python train.py --n_layer=9 --d_model=640 --n_head=10 --n_kv_head=10 --head_dim=64 --d_mlp=1728 --vocab_size=12723 --activation="swiglu" --norm="rmsnorm" --norm_place="pre" --norm_eps=1e-06 --positions="rope" --rope_base=61800.0 --rope_fraction=1.0 --qk_norm=false --attn_scale=0.125 --bias="none" --tie_embeddings=false --parallel_block=false --extras=["local attention windows", "value residuals", "skips across layers", "capped logits"] --init="uniform" --init_std_qkv=0.0203 --init_std_o=0.00478 --init_std_up=0.0203 --init_std_down=0.00291 --optimizer="adamw" --lr=0.000673 --beta1=0.9 --beta2=0.98 --weight_decay=0.23 --lr_head=0.00504 --grad_clip=1.0 --warmup_steps=452 --schedule="wsd" --decay_fraction=0.667 --decay_shape="exp" --final_lr_fraction=0.0 --batch_tokens=131072 --seq_len=1024 --doc_mask=true --train_tokens=1230000000 --steps=9385 --dataset="wikipedia_en"
Each number is 500 + 50 x the weight over its row's rms, rounded and kept within 0 to 999. Layers, rows and columns count from 0. Numbers have three digits each. The size before them is the row's rms in percent of the matrix's.

# layer 6 attention query, 640x640, rms 0.0353, rows 621-639, columns 240-279
103:525545553503567468435473529416465458517525527446478533471587500477493426480566539508430522482516493506509517458574451533
104:485490475548481436463464378519474461527504505388473506440474464480518455484572382535408511547486467434558461508507508456
109:424538475521480450434382477477516554513454470580479525513612596472516535487480552488482490508498478549508469435530566479
109:437514478517505483443526468648533490485525580531504508471466513498564468505505503485432610523569560511510525468454501423
102:459595535488527578480522437451531467407482529551438466516569401415425447522477478439484465527444489468475447491495484534
105:558399490521519420463485445380503531484461488548495578468436536534467527526558443481472415543460504477525536521418430489
112:482515540507464518567469505505442501502549377449421458502538531499567442525491517401613522355507456495517539581480469501
107:567465558441506576566570508449542565413468558552487520515480450481611572620447536477572603458569447609515435593521542458
107:522543522493512533379534417512494574478528530542569532487539539427505496544582620563555459495592454400485506510456422503
110:567464450450427469477552414516511463538443498451515516474586468519491477529544475466493489429549533621564578517347486473
112:494433569475559539554546531532517434422542446561533475439500448448458545545539596466552494487493423460442619542592479529
108:515551511468541517590533510529467471533503473514500516449523460427547461515497530656474478506498414510557537608461554441
104:432476485472418534512472501569475517515500468496500503527460501461516454406516551522523422548516499506494453541503529400
102:465479518473415474542506525547443472477534383547601451516496472479546445543483466548482465466591485478530549439409393483
104:518422430500498441472586353521459528469658547545512508525510475482454468503495499443590507477500337486531467425470472467
107:546510524473457494475486434484547516512605598611460453476577425464451467476452433530512519489498479516440515527501522524
105:453452491446489473532493429540542412523487504530518572549457480554402485515401502466525516516539523566442501539523508474
103:548477556504495435546461521513388556521536460561479522478502481494503484475539365583486558480535526539454535534413483495
109:422514454474455588539604484482409413491477485535523426516467519519491548489495599417506575517481612569471624498471517456
# layer 6 attention key, 640x640, rms 0.0349, rows 621-639, columns 240-279
106:511425484619568495465478483551529510459447532543424450499542565473443629502499452458496534488443516496461536441493477529
100:645532486447435589570463457531474530452569441450623475523397511538464448567538420481543477550492525546606506439554387506
108:520530617411603475503498597554454456528450559552549509691550467527525510519489442458595502490610474553510450576510488561
105:509495432327494537530472548428496561496458501482542555541522547478491548549525525449482585528430564500584509528448442468
104:530448507465469500548446589571487474470535435509574564557566501463560492501471504489510500513695495447477527484529432611
102:491553535532514558487461517553520549482550461553519457432548402478494519482479529483511535562474558487465420548516516465
113:527472408557463427470540571484431569491560494471475450373523565500512445422608479478503494500521521478632482500348594584
105:450456538444561589601575510495548485478520531476529499519555515541491475488482447404473514573490552489402429496448523562
104:482474490512535519498484502506538549550466597526513517464461521477480499542427482447484447476437518447525504455507517509
105:552538499543523570511525511436462489474436540435549454622438510506497442491529517533569491493502558534501465492522477516
112:592459536500523439596474499546415495471526428536477495540455514559515473564457463547486435513511531456494471482564413505
103:409564551472490520417406508522439509368441583485544495592494510534527440488497512494454510536486499503488514485472427531
104:426447534545457517460468501452493507536501550492545511608456509489470486516447429514548506500552499489544476475480537554
100:487524508588469524525452486494396499569434523476480558399593447475414553596482534550471521442457467463518476470629505478
103:503564505545466416600479575560537467371493424514497501573478570559558425532634497544531432507581531472503519477599445499
107:471573562458539527521506511457515505430498483513515478546486545517501498474556616624521438552528444519552492498484431535
107:470570482497489427611508586529520488579461453489438601486487485531459474375425470519532496563551529495446469467557529523
101:499449493442460602473453518437566499525519542420459447549517454514507493532563587455537547484496508517627549510444446485
107:602483559531481456532585502494586455507477418513502530581473427465495499448492395484480529516540513471396484464525437484
# layer 6 attention value, 640x640, rms 0.0363, rows 576-639, columns 240-279
109:476562474549506475485446492499528533509430469421484443479370478496497543521445468504490433448522471560444460453358481558
102:478453497553517520426535510517492499509489493438394536479454578439460556507481497558407573519560577412517507455543486458
116:572476548524494486469386546549548509457496525573451424505533488505334471481496525565521471513582503496485474499615518377
101:403490470455535527503428495383500537499478560432385459494568442514498513451482450444532495561574524507496424485507479437
109:528408539546557500460452485456445513542486513459524551486509475478437525509447428509506492497482527514491528531486497492
107:504437469471526466529601552506598560496412527429411495535536509442490501525453512548501496542470438489464567420480492492
100:471542431465411473548518520538442440506572517429501472532505537477475526518434547540501455592407575494456513544599497537
113:464458460521485542467459507515590463474491504510514416492467477540570484459408419438460403464528464537472464499596492515
098:423384540512601506410484564491495508565444547571362460525488466521442559507496527573545565603593442411471583458505492556
104:543540527477414584509456496508581474504354454478488464536468531546470522486558475472477555500455594483440454484421496524
107:469321507545362400473527502379509580394506457436505500485575554399607521542371451422471471584398471534431499427521529595
103:461418527418571380466495604465522460469373554517497456497498474540516422515590501461477411531459430448514463520471511522
100:501383498431544540475626509468527448529432528506569458523558502511519478494514540529484511435491559500554477412527466477
107:561493593555548420524603492536530532557496491570584489469470558616503556507499433485472533534504547459572464510469495500
107:535478544483490520443514535532513476533434546554503491467416526496468453509495518546475478534482440495621616558542475497
106:439546474515459495500498505482519575576512541493628546469504443509530481553547491444433440583443467443427492519573505525
105:459438497482510526537378472539527507477462481486482525470480403469439521530393529494556525566420426477526481459418492495
101:543585476457518479467446496520487490541575544524507412498483531545489487487476515536476485483552563456598362468469481491
109:506516531501496437522528563457474400524504483547587558507513514511482541514497547487514475528535572472510480556530474560
110:579479531540494426541542495548461577495550474506633479525455532564549518500539557504457490523529509479544439581471512427
102:427467535531553490442539437547483502496464490504478442536457521520501476482460460460410553471501544531434465484512534532
109:467485540523480417557570554461491465461490515538484590496464477514531569523468470478455569484569547398449562501531473559
094:441567520577507537518603541516401546531420487529473558485498507440458520474524491448461366413531571465582507502527515537
110:470554508529501470478449430569478476450568474521473493495487599513484474503478505450487491461593598582643609550446494559
100:543516573439475530490577466481475408531452498578546507485464419527471544444423491463504498478474521503458512516499499494
102:544487514554477478525580472549407431450603475471454452518520561405499514514630543521531526556463392519477479517495507560
106:468497498410429433463606493557517507497467539544482454483534512494600485490466378511425484532442483507564422531565455442
102:452418474505500518461533458444530622625497441363471446507528593406402555492405558555561523499467577564407523450416492467
101:575535469447557531513547501499460548486443464569382456535483441494401488478422439550529590420560537598436604512465476477
114:598495475419547488482530502500430418522521597539479477489416471478514500445565545544562554551550491554554477455542485529
102:531593487479453541523563448532611449516505535475531561497464550508626435486521474492477565394524550527553505456519509501
105:501517547470546435468492466442447576492571468615537574543474545469507555520526453471569510541468474454369503562447527552
108:488465438434517488480444512501566526455557519499450468486565523493561517423487439475502466577474533525543558503509535480
101:444548465495460452538510559504477507446561459418467596511459574518528497478452474514517468430451478535513466450389502434
110:486536480541511528564430448551487473537580543571422524515553521533482535520400431509499471580510542459436491476476508562
107:514506536465512491381577505416491414481503523449588481520418487492556563531471616440584494501503476459605513525509506539
110:531520491531495459485486433464588432520517511450460448529509430437475472456434616515543490551469495530553615607547509373
102:527413565507585545514460483544609576478457479484569482509535403568551497486461499456582378475542498579460513503540523478
097:518506467504456529533492477547506423565577431458505560486559421440623519509495588461501501515453477501553431485458472459
103:489516428540541520461520472517505491489541486467539420500493585509454457496503490459441511504421484424456477493540471521
107:470381490470500512552533542521484542434471526445499559512464453519574544541548590477499557532486470476507471463558523611
099:483419561501472526549417574539464560577588519462419576503547538407385491522558559560547571487402556400484441566418512542
101:520484474469510523538485453570514479580437487439522603506460490496477469487514491516562592403617429476549529561538528413
108:543474540479455502383433442477528534453492482559557484533444467539565513523630531469458481418582475549544488452438530468
107:509581494511463513513430434509492445456538537643476526490549427533467481529537471521476486528448566435579356568479497505
113:461473464556572493554454483502555400471558645441510490469483579542556517508470516518496542471579491475471397502556504465
102:487470597466434503495494487413389537482495503537422514507545470482491513541430536493518539474496420508484561466554491482
107:597615559559486509520468537541397469489589531463481360519523524465379513459559540466510502563503494451453504463487537550
105:418443459534563540460542509562473454513462543443565499515542525502598520507527541500449464469420480462410522474483515463
102:587574431546432499444471390534455401519526565481523458485430554442546451459465478474560450401535385607448464456475559500
107:553443478447516458470503502533485478544463462492473493476512521534530553466518505553507462521426457514377509572558484471
107:514459525590435426438517443509425489495550508524502493492489596555457487517501499549490527489474525539551492446422517543
108:480478553517424525513497448531565434486489581543475465508562543534502441564518530453459467455571526491438480479499490589
110:471381469542495475493398529431407550393573452489427509473495512438444542506583532538511589606457510512526647524496481499
110:484509471527469496452461473565417376451465514595450438495551477518576434434491449493478566583505535468564510527494500548
100:493396518494501488482483492527459549546421534560463505476576580568475461497527457510515472554446452461462549477495475564
107:511433530518604522460480404476525554535547487474517499487423416504629548552499428558481510530613470492493529442549513491
099:534499519458476498626585527473464550523554459529545515512490514535520541497497466518518505490557498439536396555459483457
105:533542495588403425501475510515474523527492419572494505460590555418379494458472510489501393510522458545477487432462531444
107:487376499475446524588598485506554492536558577509525448542505480508512415489447411577521473558551431477577460527491528433
102:530497476502540459426503511623460497489366486440503552486453480580526533489527532595538451443577374564490493452506503548
102:412491548531505496555456491597543475575531428442441531470517590559534542490505405505468465610454551455533446500491527536
103:558541525424562536600544475447487493515451447513526537462478379457564463530466540459499494420539559562559618525492489499
109:426437510442513520444498546396503499490433496572529561508541407555575517503491445574454407427481521480540528490473508551
# layer 6 attention output (transposed), 640x640, rms 0.034, rows 576-639, columns 240-279
103:462534546512479411534565547500528422552442466504497483433439472486536481586446457484470478496398505482521593476476595533
095:547490463520469450415400515523467478498491483497451471404542587480520507419538496558331570514588483502503522402635433479
108:572619426486461476486425495447554512479529493500529445558537450547425468534452474519565438570606460549460462437571463421
100:510523541498476500475467492454528539459534519352517381509462453525480485486530522498469439590568488598483527496455385403
100:588458501448563501509441458452505564546489518478523493527453408522451554611480477554427559545562513522499555526458522490
099:486479514451462508563490553422538496492475499456424523460504414552461446513526524573451411461498442537505606482555374501
095:554555523408532494516435532518501432541535560498564530545514516487470518470528534535513460510490435436455487518552435500
107:553536382536472523434433525485570428454521542482511532490517463500539508454436491468507460550539422512442408493541646509
094:530447511484422461343532466504475596563436536580425477516491422562472507523473461652463532587485541435488465517426527512
099:568475547533391599507539518509486639528381488472486502458467572544488566468531536474519543500552578480427468485502505547
100:456455452448464533462468569402486504480470536498522474436535544507505609470485476490472445499526440515536488478469554464
100:435501509427570463483538461425518485411461580440450504435549468492485442505523526521478406480515425428478573525414584537
094:432388443423515499443492480492583431488560407541547415542415492437444458433566544488438560569534555508491562509549423491
106:525533542587456491532515460531470468489527524658468475458485548519496520461455519528551531530568517529496517440486557498
098:535560464426478552428549561494546523583507560529492500542463571470499572503500516461510546573537329609518585579558596491
099:438544559489496550534430488452534482539479538511477531440503490486555493498493486470508438439350442395456494555490473468
100:532437489462440536530448487571499618484429508544475492357539427497465556562445503479485526544455487489481505496474508463
098:610460461630415506429512480557490516469576503563493399476522427467562538521491569514583433533547588558591473563499330542
099:492454493556526507473473529418543468482486437477572579588456506528498551508472554430554494494582480565532438539450467538
103:464519456551425469511586422460448452511574572495573419582492524476489496530597579423545520485453427473570409531523444412
101:459497489453490462471511432467478468479466509489406462471507513526497450461486515472478560494516563538575609472521467506
101:458579540548540486488445439534427503444438556445430466425487534490557618446468488508534599594532478485495453477571345472
090:398522547636502510509510542597437531481450478464526491363490515426485526550516441476480388528498515545457527502552453573
104:469500596560564401501416488471553359503479535604502531533572557447566462506580548402436537513573484539578578514537595531
093:602559569460448566429550481575480454516504511493552468437518384492496557555467414425524552537563458617466495494460569587
097:505465605457493505527498529497487465464458571546449537603522539406448495565455456511455495423420393535492533476413667519
098:414465478460415397554496529604459377428546445482522545462488479458584507474450476560498504463468493565521497418521323513
096:551350490517532481473489472482513575660520426398548502550479554474337534485477446582519587541544499528519569434430394446
095:541541489534468456468549480487463532594460388535445362661457474518520486499478442522442583488507513604555545441481396479
105:537466459494428528526546516521460525428550544561504474523538491433535451510447425486528531528536506493487420465510382503
091:429518461619559474509566539525485398493476457526501537546506602425609477508460565481492509509466467494470569448588567550
097:518521571488533484520513421434442591481535480588428494498521503478572451485519482515449473549482450409475485553496690542
104:498526429531396514454480603559536446455540585471513533505481461521583576445462442514576446584527470552519478518467465514
097:501531460440497415573578561526439498465542553427527475431508570363466485448450522480423435407504482639570537491358498421
103:530519497533522463470560541527523394471544538531486579575572464565515505525423476492546429577546485459407447543530572592
099:430467530497565422484405483423491433513439553536523380491427460461516557527513511460548474505547472440527446494471511436
100:456454445524501528520471568517561558502449463574466514568587538462442477511491507600495484518455460514519472513481631454
098:537504499426464427390433488504500393434482446398507438584510368441523441509469515443571510577493492529403592518562658528
093:462424597430460605635475533511430467463454452522483582419540475444476501586492457518507525424531587381501438454439562476
098:487459472461457514501554441556468507518518511418483425402493504531468478470570392486465432498433533505572547451525363509
105:449458566456501570537464518481493481512399490477422480508465440495558573575535534488445470502481562493475437507534443600
094:559479490519489403480521533560492636526565504481431544449505456452431482550533569482498558468536437626582540431484441497
094:493463612430517499562569523428469372450475430533436555485472447507508476530544512542577476436484514382476553554492610506
105:522481498488482508522545366536518499520502533512509501437529360489527458516528482458431460443491538431571510503518575450
099:555531531453410582492462399504513550407506498566442524538557464472471464444480544491509429502474546447609446549451498538
105:443485446504626561547480474457470498394504593543424458462531595458526602454410582474471526486487527440417396464613516472
096:537462508497474505437465510400519568544543434533502503585555358515463531451355533477513503491564391556510528452484558431
102:599501589489485465530529538518481472502578507498646529543539529501428406522566449485560422419420494491524543509435353549
100:418523542554568584592543495457460458453486529410471518543423450472634588464504529459459477475401444477427521477462500536
100:568515412559459489481541513494433355463552520391541586440532521517490491477513433480575428378522416617428581574583423545
103:627481486440457453459418553532500524600529402512502443513470528530457475528507533571441500555526445482394475457509521470
099:436434496542494553523554418467449483485391574501554549495580588516464522515495514547480536479468464558572478446429486436
103:438430395497490518513550344476525486513464576460452520511549458499458523501444537421463427453542474466419504515493636502
100:595447553514434530524444519470429613522474467525461513535524470514558484538594479528463485544439588517568509450431381512
106:450503500550508497505491552576446399407487497553491564557546491586519505500503444512477562537463528428472482451509559591
099:518479445430454452508519486493489537463494525449501566607557530654509461473471509490495529460526364509526495478437579538
103:544490524578539514462467469464547536574489489488467448399497439564527526499465465524502490525530573496494488548589401424
096:524488411563541340489515583546436575449611485557500556611511432391456429494453477539503533485557530425493509436415528490
100:567492507535432422526507544548452534545527476566479465433623528394532545517530503530535392453595419605426519458428419509
101:473547470542480469553641557493517461461483603539459449458519510558511434505479430505520491553495464612531489597565537445
094:475505487456585472576448455514498468499348503412449556501535515522513527541558478515476499402480557569505504524607439551
096:473592509543486552560494513505546471459528497575478482494525552549563508445407537521526531523411562427463469441533478528
102:464471543525565476535491484551527445653513442449513516514361481495478490544521381450582501551552472463528596557520513541
105:414491423484476580445484534415478480434519553505600505473499406496483499489517438603433413501564526458443447480562448576
# layer 6 MLP gate, 1728x640, rms 0.0373, rows 0-55, columns 240-279
097:488559459501516471497512405564500453495453494482503483600526412510518510558565587437523535466512486384603576512594509552
109:475552491492432488463477492538489437491500393468451472512549423496465526505460492422604527511497528558452568474541475516
095:489465478513489507530477488526525525468488466517485542473494469550583419469483459468511483437494545509491480548465487488
093:496510559471550503493523507400576533476500506422488411583388496489468444489529555560539531463494480493474486481546436507
103:520442600566468466547503607608541600423544539477507507528437532533489486533484409516523475489506544518586519442548476470
096:517513420511511471422457568517508484503515505497551421520582495490619468507503408500509549502475586451485483523504473554
093:506539478443465533483437473563468507520477434445505465451542575548590597469526451434491508484497558572540536444587458471
097:490461640523551500538495525545575547541543438579428491534487572572549483540470493471476597493376505481502395525525485577
094:572512510389486510546540480472523605431501500480504500510529539542498582547516518464400545569462500494462410360517461511
104:569478467447509478469513516406588513474476555518468493546423503535577576510567457440505499605426524463523458522522479550
104:535455506415390467480484545509589566495547475582489475477467490492530510522430558599464570571466558473515486444494462495
108:536507434499460558394462467433593521512434572490555516554505536579528537510484480428583467548564465615460503473486480520
110:502588465332471560504445511550490431538489417450547513525524472508508463443505522581494482481493493464554449535528417545
104:547584562494388484506511498512492480473530532462515471533525416526544444617584466482490508413510485555480590482457466497
096:434568494556513506372535467486494561450428556614539506548465470417503536518499503438540532496527514472518525463512499471
100:549621478502489497453547531575546506494536484525587511505436558461461522529514575437507512600462500555539540494491475492
079:500416496564563443474500516463538522494524556472564574548536392386492523463495497521494537521505453509566469444488554569
102:514498480531572603545533570548425493537469355503475563489391503547468611516492444500503425496374510423445473479479471455
095:508574411448462543525522527436511516451503463506540589510555464510499551516535512562511442536493536583508462483476425502
103:578475521531515491604446490422468461598438491513498602572502492557503505514402514519563463498491502551454532514507468478
087:498441526334444453539554497461502441521535532479521515501534575619510470519417559467499476411411504483545575474521471508
102:445547493497489502588442492511494425433506489447447619474520456415546535483506470505430538462559438540572432438510503467
138:581468399487600444343392529535518433597570500458535461616475501455443482521501484494446548546597455537472541494540488519
100:549514482431407463521460524504449565513514520400506467537509514524523558537553490454540452510487442448514471561659509451
095:505421381443466515417526545391565567449498511529552525484454479524511534582498527431506543492454490518462463511513458504
100:529493490454501485482454503539529590550422456400546499512519515536546506535561533495449487482534491469434568467559537593
074:446538534479555501508570442493479495564443549519543524379465605496463517538556491455516421384426516444428441591587601496
101:530422573522574526483528693467552529445510511572523510552410458538535440525410513488541510553473468551534445561610472431
111:526531559591531450486497480470410561447535518466561491566671481440551406530465461532435456490464541416436430476494491491
098:459413510425483557513503520536579407453427481591497559553481516589485446492417534419490554514474520597511553522472405513
069:583457556491462402538520506497507499503583588534493502447548533405490505414502491463519546498499454592546445478522633494
103:475401539382519531538567501508480508475508572468520544534594551459512445466489484482529502515495605490544450526474434474
104:538514620480500499531523450458535519427429503527511461484507462477433391496542500543455537527505514582471522423565491518
097:564433511468375638501492557441496524469603596462506473470492547547482486529577484495529509401541545584519494576523433540
086:523525447491525568449579422515503542515504519477440463597414593510416491441492507493486509529500512503567476490499531436
110:514463433469553459466520517529580551466557551503541546525489557579482519466470537499478518522500541473560397558505499487
105:454456552455518514631565468503478442503489513477504642496453501505558517493498505606553589586568439519630466494544485571
102:307500456582392454580452530507511551483482604523475522525567576479634488447520503491476469504482550521541489492476521473
090:497419446498452402399525522521451480538568458445435478526497474466524538530470585487519615489402523484494490484435505612
107:501486493570451510454420436491549576546585558486482499571587543541559443484506505455469390594428566475554495603506491497
084:591496463528418497487496431521455555526477526436530510575445540512569520453476559369486505440477488476501458598580510392
106:492573519582453511573485458490533543499535547531451538503484571486503496521502432479557476544516564552551536508462496506
106:497449598538463495575469500449442484376395497538608531438522524488531500493573574522442554499458502620561622483406452513
101:487440517500483565522421468572478578544462497508510402550488497505568452561623502407457496412538432491520589453476446470
097:457475536464476436501514483504517470569441452488498510487483476515548428532540453511497557549446590527485535575472456511
106:551490549483480539557456480484512518448424478401439609484519437495505487499500424459428424535522512571440537644570503556
101:498473544443439493483466515424536557429518496555618506572579493515556466571450518505539443516406443513464457554412485581
091:548484468479448546463460480418475545479529517580547487560524435416501509544501490487547538490437423499553464512503506544
104:482431549504488455497425526469506496507480536514527473532536529613386527564592524535566453548599528542525498542527460452
098:584492559454503450568535512503565389470520539442550520444440449440590451434410502572486492499442550459536462564606530518
091:486497524483472530562516519540530476519528524457572542536559508409512512531493546595469544429569517560603511465571500505
096:545502466392448538454480505447550450396492578469521479459408525525530447553412459432454520523543511530482433539493506431
081:537489543502497489465461526521483496414516478436577460554419549477465468499440545531514577434496405493546545419505373496
091:465461499440530517558471557485478564452530515503481457515515512508501496508467456469523448479489479459525442464485466444
096:495537385519357510449512551486503514473489482483449465574477495438499483560429559507535517499562417556517490506526504499
108:478433462542421445413525487551505490493367473518468468538558497478512497467518553488438533495454482476495547501481494501
# layer 6 MLP up, 1728x640, rms 0.038, rows 0-55, columns 240-279
092:510521502538528392521462426556503454452554437559538504407512481449482499393524508571434566553498565502421491507516487483
107:558486475509619486458581448409446481462475559522501462489535544584483457528498383549469521562503430466475467507583492592
098:526492505482505463465624571513475489473489481539473598482447371456470494437504544510539562572504432540490519491450507536
101:565457535485578525553506567466598465381412479526496469543472436481482470531485450530561561459566409547506456501523471583
105:549521546531544544480430512473487461487593510464504465554537565508554515492536456560506439550447467473474552497519478481
098:534442500596529528562513461463591555473442469418373604473429506493394524530496458477540550459491509536552537458518475427
094:559477531379514478370420551450552523548460503404577594433504387467433415461506526523496471602539419515374495569481541505
102:403505469530491509367440484463426438489521499461503511483545536389476527470483439604547494429439461481513546547501489546
098:404514472490453530500495500540523501544432418497405463432499481522449515473538498458617612463383543484550538568546489555
102:598499427505449401478539446427438507450587440506554496460502525497511486473432447507525522428540545539568560521531494456
101:470498516564515450499526450460517481456509529573462511511538499427483516467511352518462463431553551471499533603490490541
109:561525475556488431471556448562543486514443484508467547545600497530522497468562489478534497503530479536523483476415481570
108:578530442407503681559571480408495391458494484587550480495531502566504449489522443551498397403463583438418503526541535549
102:556541505483470507460613517455508503475529609497495610488547512459402495520502559480470382439592505632542502554497479534
099:563591500464438586496564632512501434443556511486564496483468547501497475515515574495485439546456422584450410598508453507
101:465502536497486533564543466441508481518487441451417471474502502596498499473482545476530453409394481494489506541512523503
093:559558518460493515518492461462480460527507461486391545372567559513481496482524556491484434551461529429502492576530483484
100:574595394467463522472509541548580485540684508440495455436518456344504505506517457438545551617603431508574412468492487434
091:453539388514511532532507484438457461516518462565524529453582448513487474483530522505455587456459454529488438447425538494
104:430460455636479511508510514551566477461470544551434409443427453493505526499532573546536572549487506400565469569473548427
094:532429479535492571433462438604500583569469421510486473453536449509559486509563493451492520544551474508444478379487505556
099:485523532603511512429549446469518527551497511452517477454531527500486527473525431470470447606600377491584401502478539502
112:487528468469612467470393549452460415511541531413555556628440489521496473537520562400537521554542436570486534583591499502
101:471452481565568524529505530593555437424553509521524587504407472509550536540339578527510576510489571509506488436493475457
099:538452443443477519548432529488572507492536558504591476518512530464523547437503488518463454505455459464487462631439577578
101:552519562396527508453499448461514586471483496511515455472469552476562566465628495476478460464497496527550428454576535571
083:530542563484475495475468474652510427515570433554462508500505597470514419447488422524524504531535480502463463424456604520
095:467523482591559410468490495411468492497540538439494459496426545456517557521504518469529453489557529575447519504451482491
101:440519490506491560547567508542417518466461474610491570501512509480508582476431549488450565559543543532490492512454512495
103:567490593545504455578502463493610494489566540477574448513543515498512461439584477421491480523499493451468531555530539523
081:492596485489525458488547518555517502547474415530458387537463431540476458598530505511469488516540490497529530582490613550
103:471554554494509458480527450501497552425513474609544493459525542440491532494475428390540525544542385452605451519448483489
096:509455522463446622462533593538587489615525546480410510497432505492492420490513500575389585426561466514516465549503515396
099:499550495541488501500569507425407456553454587511463437496432433538486509492535468506545436469434550522572461476553458516
091:536504563513517503514572529539452450467433424505525484462515441449421544486553464532516545483518482509522493479438453409
112:439552447423503441525499574447531427553556427495515612548414578526445543465386438474582568481528430629438463512461487503
102:405440525466442551472459527450464497488521490518598415554599442522507463531490455545456519490553510460568448492500520422
100:485445523414479554581475639475635488505544495563433479551434505550539487511473585431492576522529570476400482461538509455
090:474533376480459559481481461520399462529402507484441578541507469494499571532541600497538533464532459487554462582417464488
105:501343466526542513480545483554554461488486467473458569454495552551408572398595435548533489547470502534459538465489504444
088:619491527397544505469468448502556470578503615426549542551480531589509479504516493528424444524484453484495507439486518436
106:556525576579501501478426574591553541490518549486551516512423475456453425437408434478535385464505440535552512561502532535
095:606510486533485494502581464503514544526380529541478482447520364463580492548553475504412553566529560473541474532407488549
100:579599570509497459479518512468478550473435475468476485519466571492470506556437495590514422515542487521504524536464450400
099:465525517477461513466538537432423447514448527553525456549502606479381395514531453578504410472515589560549512501502447437
105:469398526469497538456555477515518436517432534358513448495543516557542416477536527501520409473496582471466485498543540558
102:403556519591461544527570488486529546538495355419489587497503505523466491545518510439514490528416458465410462599497506577
096:497525523513576606522537517517472362516445527415542433426500476538449528459436503513491493540502567558573506502522489479
100:505496498565491464519613504524582567530491566495503471440491573423574491474430475485424436481507487472516456463496573661
093:479512540527455466367451481582497478466409554517457539552518511458516485569445439560606452423563475504517448605551518474
099:567608457572559531466542490465528482490536482528540401494513487393577510435591560499524572444433494498459476539546509529
097:425475472532394515498515584521508517575498451449417458521526469489481593490606589639501555418498485517522507486524469487
087:457456532477490457577488538496532515502524544505483442548345452475585534636538510397469391491409605607600490493437439533
093:525486381532526456496578491473522554575506521481518517508491337417477457518445471501489418427521507463494498581520442459
099:501566431437471463527463525591447583564470523464453507536433514466484512499430539479450587421538525429484485512566542487
106:591520419582478596483531467417471455506457460536406470547484510529452536490474486468448498529525509558481512562486462515
# layer 6 MLP down (transposed), 1728x640, rms 0.0343, rows 0-55, columns 240-279
095:542521507462457572499410591490547591584506504476450511638561564522450572526492486531523536499507537419535553496494462576
108:484520495448545487495581520465497536550505488552503463479459605462469428578540505469581471485518591459493535485568540498
098:486531585438429557486472445533529495531478477537581496463493578478389475558529507492465561499496494467502575549515447528
094:471518457510554498468593407551538507508430512466533542345542519494462550516508528477469608531465458555505582558534787533
103:570455558526610573581460521569443554491540507473565486477450465460451464429454507492440476546458464478527516535533545504
098:578500557530480597462533493527607464534487529455490449570495512558486482446494439555501494491492504492550534583538518461
094:499562494513455500502468475577531573492559456544529461297485569480535514494469500507469441488435470471551507522524520481
102:574506569537510442486505515516487497499546650460460464617524534555412497443429466454542520404495483549593505602487318489
099:528495444568417485525440467480496534541473416541544453549482478479570469454609439514561428459508551445547542528569489581
102:578508467463437524491445469509428513514582588555440473523453499463559476521564534484489485480550392523563467464489485522
101:553486505490537490641529579498564565508462526483520527609431439509492556496523505525415475457588503423534476545483361508
107:455568493560467528494518401429582495479479497429459529492521472508581475441513570471530563538444478544508545517355466459
106:553576461437585480469456530442538517507487455471455486577509431537490378551455488455407518424399580472455607491494563506
102:535507518479454495414573536599502498430524600519548562444497587448502466545512559340545497499486493610526536459536461524
098:509582476500477407495481507509499530479547488548562506415429540424538531529475415549537448431528460531499375472511458463
101:518534578579394505565567519519499500383570420574546503606463478519456546530451415479584503475533511500598528576444432452
086:454520589487451479567434510427537447528408450550484547554517582488543494482523448493489489510581609459547503504475331471
102:550443492483458407569485440506512527509498588505440491691519496563448479532476552484526520487454515521560568491415310591
095:513509513569517509443507498560496479520546437503451477367544561478578453471434546519449477475428461450441542540562578571
100:558507470428456447479526503482495449487589465491557535561567560488486406495570440484554556529472537478558563599528497474
094:488412493430492558437532527537486452589503461561505475542459485487500475551569500545506450540439548546490541480456565514
101:472531501526464528445477465539401544485513435490536388542605403579495425515527473531478571500466521519519556485578396587
110:508487571478469598653549477490485557387450474511449461420516535528511474608546546570537481410429511460498446424440510499
101:489532422505546569487515476502537516537451508479489483513539538459597585462498576495472428553557556480482580503410538480
101:402470511551446515455408406542449502481448403467447460527576552497539473354501473558439509562516502538469556500513547584
099:444513475471508479412486528571530514504420521480451482474580520487556538549493423543489508509503568466458482453445530500
082:522546498481485456531453490428526517459563602466500584570505448501564554459410550449503475594503472599584474456533288523
097:492470477420603470554477362481492483510453374545518464420548464504513611596530449481523510474488549542450590473432470498
102:551452365613428456404546552514533431531515481440494432510469590556505517432546391475494517553523556562512523565580546425
106:527594477491485605463611483507470574537549526504432490507460484464466448544502538469562494537451530451468443567506542508
076:508504460477451489450433486417509547469463513422492561566595486534504495432448581472419567537523488520466436527463269393
103:474508541531488570558511409541443434430488486530562516437602528571546434541470531430510536520464430582538486431498449554
096:463533491496517402473575509464478516501503519529495400475547492555377471506563556591490559398508452515472498424511528443
100:478434511531453515525531535508413440472490515518436497447551410527541443499487501534459485475489535504424532464461414507
091:507551555535477413446477479470498541508524440483482490503537443505605498512500491530524544503493545497572545493472574475
107:390445552495511532456552509500504491504531625392536585394494488498526619484499486497467618524511486497492497531517470613
103:511521452498526491443475507478453563527505533493483490629594499506409479592585473497459615545635484542524531465562411459
100:509444465568523504417530466513517517415462437501507393463492512434493406584482534538591596363558516472599462543471425442
093:607487422520376636444482613564444493408460481593476457508500499460449490505556492481536532523550497504447487422486416476
105:516438469535520472653489586534479435503469517541449550468475540523503383441578568492558467451432478550504501586438570562
089:513570468570515596541502551505444472457519580541481515400579502531476479517448476511407624489530517541431493496522450504
108:460538480528546504523526518524461448462455435489541440380534430526456467475558448454549491453500402487541480469566498516
091:486532540516498540470508553476523421473579496495456373564450525461524465535545521459451518548583513468407437479506564454
102:459546435506409525458412507498522569365461499565539511554417518533419468526492508478527544468495404515452503472500459465
101:534552508461542469400479486440511496555433560470528468537590519528554538529522525442556446467531520506526459497567254489
104:554493545412425508497554476465419506474445439569473527470543520560558571443537490600522483541441535529508432405442562473
102:508518561616567485610551571531566520524499493446519524501487568510442471457508420502521500477494530445512519516561650564
098:558518567465545496502528460452520446486529541491529565547526515529413506590438441534548477507518438469516545479462461544
098:436518491581527514470508429529496351548498497541445511607556496522507474518456527511527540514529508494499477461436386510
092:477467547542485585488574563471546415514572484458474409603496460455527555518475573579520576508460492503539542490485363430
099:559399510480531443492506539535468500445478564467470551498462539536503440514480595481534484579415531459446502480436457378
094:545489493541526419428467478518560499553513435427459493495391558506454457624442510506418511441426476560450533489591391457
091:526542432481528469524443519533467531487524459438487425707430509472520524403591564430485533351446549514600472474444331595
095:472527482551502497460393553433545583472595566445470508679527534502526404504548563538457582491476483517447519444513364478
100:568477485481474506535489530416527520501500490548529538526605516503488553495556442480539428461406499430473556548490529507
107:437476458446493446430441560519484550481404474608503511528562532581572568480555361529421446529484560408469541423482401516